{"n_layer": 17, "d_model": 256, "n_head": 8, "n_kv_head": 8, "head_dim": 64, "d_mlp": 1024, "vocab_size": 8192, "activation": "squared_relu", "norm": "rmsnorm", "norm_place": "pre", "norm_eps": 1e-06, "positions": "rope", "rope_base": 10000.0, "rope_fraction": 1.0, "qk_norm": true, "attn_scale": 0.207, "bias": "none", "tie_embeddings": "early", "parallel_block": false, "extras": ["some layers without positions", "local attention windows", "gated attention", "value embeddings", "a smear gate", "skips across layers", "LayerScale", "capped logits"], "init": "normal", "init_std_qkv": 0.0273, "init_std_o": 0.0273, "init_std_up": 0.0273, "init_std_down": 0.0, "optimizer": "muon_variant", "lr": 0.0113, "lr_mult_o": 1.65, "lr_mult_up": 1.43, "beta1": 0.93, "lr_head": 0.0147, "grad_clip": 1.0, "warmup_steps": 0, "schedule": "wsd", "decay_fraction": 0.726, "decay_shape": "linear", "final_lr_fraction": 0.1, "batch_tokens": [65536, 131072, 196608], "seq_len": 512, "doc_mask": true, "train_tokens": 903200000, "steps": 7084, "dataset": "wikipedia_en"}
Each number is 128 + 32 x the weight over the matrix's rms, rounded and kept within 0 to 255. Layers, rows and columns count from 0. Numbers have three digits each.

# q: layer 4 attention query, 512x256, rms 0.224, rows 0-24, columns 128-255
# k: layer 4 attention key, 512x256, rms 0.223, rows 0-23, columns 128-255
q0:167122115133079088139101162190101116128163091166134100158115108174114150124108086058188090145180116075158169111115114119114121137152030152128185085124136157128146154143070211118090089131134118116133108138084082137086149150152122140140130104059073117152038145138138135173134145161132168117100139139119141136140106100135095169133103094154112074166154123093114153123121100158125143085128
k0:170163105119134155160143140157095139141128108152141122108104119117152156110115125166093095132131118138094164112083100179115131114099164171138134114172093105167171109171113088119179118124135079167137077114136174093156085145174142129098089139126102172144099174169157143117072157174117171121110092140142158105106159127138120134122159137165110162089056158117102125102104171123131105126134
q1:126116092133083171098158134146156167150152139129107147185119187087128099092100122158134097160113149153118142149125082160064138094125114100084116169147137098122122132155077131121108215118114151162119107175107143094144039122145129157128104134067171127148156123118123049142142130157115130149124118050109092107143145114108106125152118182115104161104180098146137133133124107153098171093152
k1:183158142158103100131123126143075134083115121150119077113108088097133100118139139082151081107111107128114111133151139145127080071182102098119177141135145130089127146111171125173116131135108071114157126132182111136144007137126156170112149145175152073152101127094101078120166082127124162109089144139091132138123140138102102159185095127145112156104114143171137110144141112160086144120137
q2:160164130095176097145091113114117115102100219127131154127063134081147139161109087060038119144147121142184149124175158136197137160166110124163163124123152127149183152156145131143163177123139168132118153106127107100135132052141150083152106135161137152100142109129100104077092174105087102153125099170114200114158073160153119103079167122087158080171116106145123101159114170105123076140089
k2:130093150137165084129129169100152157084127141107118152120177124124137084156077139111135121172063132179117101156129179117137116153085154080174140159135123148126147106099120156124196130081179077131137154109121136109112190116108137130186093158141106138072129156190124090154166120145209143109141104142123185115113116146101120100092161145158109109130116111216108045095152131169138118093121
q3:054149100110135114144175143109120129181139119140133077177151094122114102091122134139122098117068110110114051122127109093110096144132141130161115103115100142105120103128167163127093126154101094169150148125086128166099164107101165119118181101132146110174109178181122139164163099102156171094171081080166119159115109108082121147121162094143147141104091112182086098094068094099112161126174
k3:137127108108153121156098134161120121126127142086156167177115143151153135158112119094073118139161105144124171097109066158149097075134138100106125133119155102106099124164088115145154087138193105141113133098112113134111181117127122077114144111135108084111153143121114086123104123083096032149138192110119098088133165162168102133159092145160148090122152180104115118194116168165162122096080
q4:126111100090182135093073122099121090117140123114156138164146142117200145158142132116197111138119190110055118098134147087097149221142151154172140101173159136059174145137112091115095130082161145174159133135162223109181123188114125115134145152091149145099111146127140077092172125147152070186113106094132120096148103078116160117165181168057146057169062157172176045148140190142134157151128
k4:103063102129129148074089217160119077079123109134138104065089088116153168068127136139182150060132153129128130107120141156149173196131087152176137143132087138162127106100109136118129143140098217155078123114130161170168110105156119096107054178142091100160147163101168109107112114129140113182105134158153111117135111066125088151129168138142105094114080090096163135096150106113121185180158
q5:113121158082066162136153145104104196103124073093092175078122088090157094086083088150128128087110161135111141096149115068130134122164117140187086083155131158151115096189154135175123170153099106108110106134201114110103178095058133124141142130156154142131159134108142153156166149119118108127135106137096106110140160179096144124136125142136182102112105143154079080119102132048130129177104
k5:102082122096190139133158139167140061091174099114105065126141097130184156151175138108115222080138186072121135101027143157159085221164117116164076095124093158148127050124132145165133067093048145105100096125129125201226132100162089140114121132154109146073094115157107110094078159101142158127154097195099071111103082114092132122126076079118145169043149102088099122200097125094089126181116
q6:121094147167153097119153152151157135082185188136159165128132152132119119116128093135127172129129111176159142144125112122163136116122144138137083161146147134072122133157146118151171174138077075085130114117122146108138118141115114131124069150069090141130102155159140124173135183132141094155121166133137114105122112081179149134084120139094147101106122095117120146141095117091111182144127
k6:156117106107091046194128158122118098131077227119137121140123118118112184097187136151156124120123128144120166142119086160090123174080108105198141104086148138098171136120144137074152121143132105100083175119125124102148127083172155168125092150116123126123051079119099124131145158089124174130124128073098171114191143120088172134175087206090164131138095148112101130134097081149155142074094
q7:135102119106149127126104114156103139118129072131093128100209139193125136121132127200083172169133148105101153102149154118149091098148097139096110120094148185079116128174054120144130134077131122146211170211160119103143099085137130132137176152098127061157171180143076190131183121136116116169122204100149134148126116093073131113114125100100109109121113116145088114171087221111123062060083
k7:128177123100109084087166122154169096150109139092177101127162125122104167128112167161114129123138120148143113158160131108110106073098120115122164132149186100121121134157106179131146099167149127089133140196172132176139091118056139111164138144129169133175185125161077097081133141119113032125091231151150117184150135093150179142104087152119151153117181108112140149157100220110100100085088
q8:174047126146201150125122097097163122170108174130179086121104112155114177092143150136139140083147153103121158091159075136150136088106136108139124202087181117137136156141165129139096100112130169140137096120123082175130138150090153115151111151150168091166092143082136147094108155164134116168124088107131134116083122083089109150133152157124103131126141111126123194121162141142128123129079
k8:186161058159079124164086108104134156091167147125176107138133137130100108085092126105113129136147123164134113160139096162151207142077108145126129200141126151089163217126166135128131181169111150156095172124119141156073074179127124181166135159113184082134209111141136113176109157095154135133142085147158169113103078131125147126154146154150083151132105075088148165075147138162104121151088
q9:131159156143152135182102120144101136046158086111112116139169181116157060150095138122167191096075174143093114167126131106083113113140142173094157128149154122097131142060134146126082103125135097095109169087129080122126107126158155129094186080115115136149096108116155186144186079150079191097159082153157083094114161154120168131118127170114146140112124105137138133110122153139149170158152
k9:093162131149145110149123098138145128159127118126147160143093156175131114113114135147086082169146152132140129143125112109093122087144116155130117139176102091156131107114114158153138125168108099130148086091085083103113142086136090113139131190171135145107146110101135131096159125074041114114120076121137156160157081090139161151090134108128109116151121136095170154121121184149149127128065
q10:131129115158145131127106139084152121103159171154170102095172151112106122167114137126105150127128126121152146160144119134149125153152062164185151088124095195161084150109097115111104127152115157125104186152130110127057153118122099108143120108171129153115116195127145136136147162130075164108111123154139133149128145172093144150063155126101133134110195137096122138117096146115120127147142
k10:147124184058097118107157129132113132112134130126133107137115126186160105121065159161075114135088125129144157118112151161160109119128117070093120080112130160127149124113122164082151115154100088113118088082099166102161145110160089175089117145095123139145089165157075109088100132128159116159091176155112150132120139152170145098190127150112137093145163156127185152132058123114160097096121
q11:141140127097180131166098151154130115117118120101163127139097130180124101117098115165190137131172099120176115095129127068100114197152110103127153109142116042174090152074125096182117098096087140145095050096096120076160108150148119126137096187138133169127114084132128090132087156183064187144133109136137170130150149155126121112133168150131157136156089163077127114125103096149154122091134
k11:131133124136072138151143110157140074136078164080134137148118120168180030134126154122134117133095176141069130119147112130113137086105166127168136140132083092141104128186117150110127103173160132103109129102176151106113137141176060143087169145133065135147141166174147149063147086141161166125196099099134163069113128118120141161166125098141072095142147139106110043086112143078109179157129
q12:164162137135112127217146144113133128069116085102158105176129165084155148180128138104123142126129149083126107133156137139094140125131132074119115131147130137114138156120167198106138143133142111150155116157109116119146144120097112078125116151165155130148128139127121167151152126093081096090167082103122167124143133119116127113149116182064102080163136092170085176135158079092112104099156
k12:121096102151229111100113122140091138151127187114132178165156170141140161164111102123112142124112154109118087148110115160124137120135155118152129138123125143158159062150103155091154159094122122091108128110117100134106131114157108166153129121114150106147174135104122117131162127085061090105116105097159119127115161151147130099147151173139119095120114128084127129156162162177105140161136
q13:135128064127195085172111127109129079093127127099119107162182140073156117152152133107085103096095163109110066141172123147172132125125119147152150128106100174142134058141159139095105110106104129125173141170184158140129115124110138119113136135171161141110118109129154181128119093103140105099089128120137068160080112141117126151102165120041125131122124124187121162094142110126096069155116
k13:137077125138195072114140117134133173169163166145148148150090120143112164110074114135125126121152122170086072143151052123130122148098135138082130215088126096189170079143119113105148160112121145159093133056051139142141123082112138109110107133152162145113188186166166133112098096165111140134127088105180114114056098175165166118142162082132101077131150092065108147159126127138130103097121
q14:122162151108189069129075139152125141121105134173143175129174114104133119112140136085156148147122150153114144133156084113120111180091125109175149113180185141084174058129080135130125136078113125088109169125122115095088137121110143146147122124135098089086153170109142147109159100130157146141163126130126143113181163166113157136081172116117074112137162074131150094088086133135103135134141
k14:149081076117169126137143131124077073089099091126135181120090149124134173127124123133100143161159067111131138087151065140157089142154081153151118152125089167139176098150139086133161142085156143168141136148215070111110111133092159109147102160126107090119119137154138136112187120107155017167109144078176069143171115146143142119146125162105201114115138153160168107099152110118140139121076
q15:120109122128182124132147134110130098128106104133134107112123128212137086156101068132146140123132139058102115136156113118155157092137168142124080142128156111152129147093130148128137105143158155155090122156112144122140113136152153148115129134109132153136109147107123149142137101091120105117181124213153113144103102114125111146155160106147098148180123157061135092077106145169095136179145
k15:147125120141083137102120133106158126127148163151133116101111090112107130103144134107138105130089114154067138123113114176120133116130143128177127113146094109161153129152148077109146165162116139157132125119116137116177105155196119099126151147143151159156122105097144129077140124163087090153087136132161167111105141108101139110113128128193104174064138108065043149110174117084129131138114
q16:096078081149128135177131108109118145085118097106088109159200122103130138127119176174107122068117104071154132167128122139161153104117182063123125082136113164093125113102138198083127066112083139134087154138096118146090203141096179125132143084154095177109111164119121132134149081138108073134103126170126101175124158098115126124133114166120079161093136067117128177165149106120102116121108
k16:134149108076128114148108104145100188099123184119152112148066096198101117074118136112150195123123137180128104121196141124084112156179109122124200195049154125097140074128145128117118151126106077129142152133101104152129148130104165112135121137100090183139110126164100139087086129126037138134105152181141206098180072121114176099124039117165091119121161131120173175128083147163175113129193
q17:139096118121130114131129133074161123137151145101114095132190178159130102112136098125111074118154083119110147165143098101149113125086135188116135113097080163165106150086175167126115138130126124158137156127141136147129161121110086180097108137123104145129111097161107123114183124146109141146094102194156071106126138166077163128093123107116150140180142171100108139122101215118110157131119
k17:154135143137139156120074128207139131170167107127116145145088077108180039195141118111150091076143132162088155120090133066112103133188165150151114136156134110125162114115147141095129074100138161171111109158109163070165161159156127053136126107159123135099083109174133099112100082136126137105121098168145109105125141117134123146161158095081118188119142145052135108150129125094116113146102
q18:170117135129101151108102144062117071062144029150124110117185069158149082135046101137046159145101137105158179128159119093075132118130093150120211164136125132144168147101109138077075148095166081176180148191172144103135086139127075133103116155135153118136073093088124190128169162114107080135115134085116061192144162151138080135133140086171084101159134154093110046129110202124146102147159
k18:114106141099123063143156106133098112193139206112168141151097109138106181057119153135118132179137140138130170134096137128081057162117094124086164140134125127151149152135185126096126098113103099077096060149145148117101097116107132153199089083079133110133148197095137144125114114079090171143186156130180145133161138109142123148116134094140175116219088138088122191132133165119174103048148
q19:150110179147103140113099197152159129130115098129126121150152175110127109098119095131185054118127108116044069123132104104168160123124168198139080103217102116136134126154121144145117091113110109098117136118134096151103152165133117159147156200074168074111120147138173136133104149158184122141085168126106116181097154150124168111092168097121123131025121158068078100119126091114103119117122
k19:085091117112151160193138190101161082172076099125136079070098104124108143079102115137092093048174171026084142132100142154177152179118118164123120050123136134231150072138113087115152083188157201115069098120134125140197117117229123124109149161145162167107117085075148133145090178146212110158116138173120103116052141152143172131158168159157171145050103150119116110200177071102034153134142
q20:143103123076155148087146123138130125111189134103043169141077137100201123130141121108039132102091110143148161117147128114163119117131153097113146103120141146128112138108129142132160104145164162111117143124101179096145137108102105091127126173151120139125123157096120120135156099097096081132155107090186121156154121142126164121176171072123141141091095103121140165078128135100093135125109
k20:121115125176129123122127114113174110145143101123126113160120128141157128102163118113142146103153098073098126122107114126161080141155109128165121099136129064131121118120090152161128080060127100177156145094136179098078150115143157133139125111111154156067130101177096098138157147082146139163129202132187077144129143164093098108135143138144114117108122140117109139189120114128125088133110
q21:115183103102132108159138129102110154129086238150118088128121151115115150239148168141103147158144127147159107101117114167112108140145144166106127089090054092151141098117092170115172142165169101143118127132093090120070165113226185144116081122156103153137132148132151075160134142114106130126161120097097155114140044123126147105123140120108200084123108120180151206104150135128178143091133
k21:142127131106129096106063165119092162148105096162122172154150154125129077158111104127128140128092080179164128178118149100134129077134109066111193160139152125105141169179112153130135143079105071106113089142148127131104164120087117126133164147138127138165133130112140145128115138108064092133134109082134199131139175132170057135128064077155147147128109088204110137112106109137131122102102
q22:142140130117093112160090110150149140153144164071134136120123137169143138124149149140156128124169176133163129138123157081135148213110143092147099090068084137170111106111094142191131143164132140094111083120118100079119215138134117089165125155161131148155139093143154144134157131086094099148097145163103189137176152140107159107045060117175130078101129124125100128149113120120122078141085
k22:130143143098131146161108144148144074135101135113122130117132138129161112141159104122161151120103176148126124134110131046143089179064114149188135110078205101113101162148126158124148091136139086123103144107166123127136202147135130161091107136097091144121097106139106170109143159090171111107142140107166188151131174123114207147126133134099102107219153154172171104188105144113141129163127
q23:134138106124064143159130135109121160136074015139084077087130103098184127147101101140106126081083117158140125088161090109090146159142068163125102102150145116118077137071106146105075128106102163156168136106137155111142154107205114113099103217114124120138185109096145115118065125123128135067140144136135131110096139135098103137101123185131134102123152172099144127121156116099135076142171
k23:186172134143138152113172135105115074142099143120109098113069127191146117112121132167093116152159173110117110099106128185136131148178105140137110116144102132194133044206121119168142145130108131141081084085157107124169082122154072188054110131156051173133156087106089136115118149174105148115175173171175136138135105151137159162127116072128111149109133124084164164163158138133128171117159
q24:124114084138164127151129114131160149132113164107093120100129145134105128153172152136062110085125088078173130144150108162149167139178127138150134122102133103133093160099170124143152144081181124115158158152080101128129115132127171109075135111163132123152151153130119122106111152167095117110111122144085117122146047118111150178091166114150134161146155086119139143127098098069128132157115